Part of a small language model's weights.
Size: 5 heads of 64 (1 for keys and values), vocabulary 8192.
Architecture: RMSNorm after each block, rotary positions, no biases in attention or MLP, untied embeddings.
Training: a variant of SOAP for these matrices, 275M tokens, 4192 steps.
Each number is 128 + 24 x the weight over its row's rms, rounded and kept within 0 to 255. Layers, rows and columns count from 0. Numbers have three digits each. The size before them is the row's rms in percent of the matrix's.

# up: layer 2 MLP up, 832x320, rms 0.133, rows 811-816, columns 160-319
# down: layer 2 MLP down (transposed), 832x320, rms 0.12, rows 811-816, columns 160-319
# gate: layer 2 MLP gate, 832x320, rms 0.131, rows 812-816, columns 160-319
up811 094:120124053111133157160142163127087099128152098130106163114118150121131125096147090152125124120101066140119089129123087094134142111124139172150172122149129140116132134130084140130114134094134130104167092124112140150143081130135130125152108067107121156136128166122131136097098098131134093114108132129113118118098144122141200122070150149092149099136105149129118118118138110092132139128137145113123157114146131134130163113071142129154146126172100105118138145094123136128119089130097126
down811 095:133155138095109150189119108101082105155149124124128175135114100114096140103121097135116161136118142100083094121151115130112157095139085138071171099142138136104123111129143114111170124107126146119152097140123084131128115121125115169136117132120123115119150133099110070080098080071110173135099158175142113186133122169132123102109161133150130102124106114168148122123156110145155143112122156119156114134181109133115104111122114150140084138139176112146148129141139151150151114114136159
gate812 105:113114081112124147141139130144157148146085145114164133098081143127123128118140138106151111132147107106153094159115129117134105139131096107145095126164113132110111113124105058128144140138158153075103143110122124146156129114137104093149093153081143083135149092164169173101157153108122161089085127158141114148114147098163119131143165062120126144122134137099139135090091164145179146163088136141105139109121140112097102105157131109099127098155154124132130150180152133125112142134136187
up812 106:118164140141153147119138145162136213154102173106106121081109118100105116114164143129165110118177103130106127148144114172100106126130060114139140106152144144143117128117102068131112138140129145107097118122119160127157086105116112141131074176122146153128150111109147123134107138154103196091145128179155146135130139111109118117105132120130111129166108173105144101101097137135131110139135154113140143157106091137102124140132132146093140118154108132141147143101166098136135144142112132
down812 102:085125104110162136112153102076135116156063150115120130106142133130073134108127150103130121140127088146103129145099164103140164095129124128109112147145088198109189146143128105074130132095108143086102113128146133118116133109093118152151156100154142119107145171119124124149117159138159125127096134102072144138067133122141135142128143093113102150108135130080119147132129141169148131134095098151100124141094128126097112103093126120143126126147096166102125105147106142157129135115099142
gate813 100:109117119137153105123115172120142083116128106110116106106119144091205153156113162115142088135065123122128076138133153090160153083142172157124144122117104146118129092119119140131097093097170140125180134171094139173087101136122135126132122126111156093121122119153117123122123160110149114170119152107138112072118151122104159150146096071096116116119133083094141133065130101133118168112128110123160140148107123128136100130145169142119120108140126098128157098112114161134150166129126164
up813 095:168135128077127129138173131144134153157122186109123133127129102154122117098109101103102122139136124129118118117129132113154140137145093144155121137147127104125093150161125100131132141145144076150133167128126158107131144102111135125078138091163133166168167144105112121124092089153145120123129094137117144158160116137083096121093169133188123131152116112154156079150137104116168133143156127087117143120149137122123154179135102173136165157091161147160141108174121079189099105138139151
down813 093:110139150094115114129115102144098160116103117123141094139131128154149104090084139128154146096060121135137107106131118126147145106117089156177142126150109135142116090103132116123136093137127144125121113121123146119139115157102111158118124118128150118085102132104139144096157140131131099122103115121132146086158167169159165119154143094099115150151093134129118161119123147139126145132155114163138154114141120125144110077156123150131136077183129075155130133096126148152109113166129102
gate814 098:164105128122139127165136122121136161111142107126128158079145126106124102102106098117102155148140142114134151103121115114051140128118141126181151120116130129144093162144101131121125103147118146114092121090129147136122126110115157121164105109135137172143145134135160190125119139123144151086175178122117129148136171044113133098138148169108105147153109110152162130126152121153117139169154121093140119141130130127129086120098130146137113141149155086119118130111151154150145129139108136
up814 100:142135154115155117095145122158145167120139121123100143099136129102120092119128099121062103180098142051126150144126127128123096115118128143157140110135151158124108133132119116130166139096140136146086158102149120128136120117103135144128099125111152116088074151155155137151184148108136110120137137112126120111095140100118109166107131179097093067126128156115162127111105116116114090117153130128107146156126120170137112120129106131112130152124160070122121106143087084123090120130102107
down814 105:165082133174109141149076111124161130101109160122140115119172125140097124133155096117115137132113100099127091115120119114185136146122154127131131111079092115093146137141155142122169141120099179091126126145091114112127138140121122081148165162109163128078082102146121151113136117144157113126152112054160144141089103135155152090136147132160097146140138095098128131140124123135127120155080110155092105136139132139086142137105103101145112149170180124131140161125158136134119146166145063
gate815 104:091120148147086140140154114074122111114114121128105117164092085122088158133120136135125140092152100137122195117083126143092104158096106191176111110130123157124104147138133116124134097139120115112103102164083147124125121135122097138104133141142150088128148127114132133134136123150153148138133127126133160151099142123128108138102138140125137186097159094095124119154150098115092134124112083155165103100111085098139145161158162111146158149136140096146118150131100145160116139132066155
up815 103:122117129117144117135087123099139129142096128154108129111102115148131114124108166138155092107084112140099100163154157144140133159121138135124154161137166168127115152141122154120137167099115131103128140152156118131102139132156123104094121126114119113114153079089104120106159150096090125127131178103111122120127114132145128116127101110165079148112129084162145121125135116117139113168154100107120135163100163111147137127180095144142164142131078112122122133135139129109090126143162144
down815 098:103163152095125107136145138138135147168143125103166133131099124129133168163107100096155085117136169112153101120113126135136157143112115106163139154144144155095096107120117076180152103130096200122101155097153147156167118120103111140100103108116133113151158139116137113152125120173119178165121119116111136116116128151116143124161120106088111158139123196119121127132115099131122130125199103153082149128160135137107134147141114129123148170157111107166091126123169126127115117072136119
gate816 101:136126123140114111090117148138128155105131098150097127086137163116076112120121142140109111172139148109117129148104140154112105135104159084090053126132121043130144126137104104118134114165087123149138128094163133096115121096136121160101136156088167140145112082110123113114135140117121148137090111136174138118149097126141142134160111115090129112166126121145105137166117152162141141126134110115121133122107125157147128113156150138120130133096121156155155085119101143136091134125168144
up816 099:136143134106099157113148125150120119132109166132106110134132149105127093125127068110164172157118105149139148101103123129082087090120151148136123118137164090159108147105104086137173124094053124107154139129137116135132174140116138099147120124113161114144104085124146130176057098166114109155142149112156119117122116127124110180121103131093127139148117123126150117131132151115115124087098112092122141105122176143150124112165138109161180138160167133114103147129117126156116128117157128
down816 105:166090139156137116105157131137063130103169118104112111118136142097118115122106115147160125149104153129154094149114086159117110174153147121137136155126145095125161119144082119099168086116135133114178112128079102121110157096168136154119120143129105152099136089117122101143102118146141126104155111077148135104133098132102130156151156112068182124135155151142099148138122118124126161151106132135137120133133148123166119111123073140150125151110098117146118103154114142102138118138124088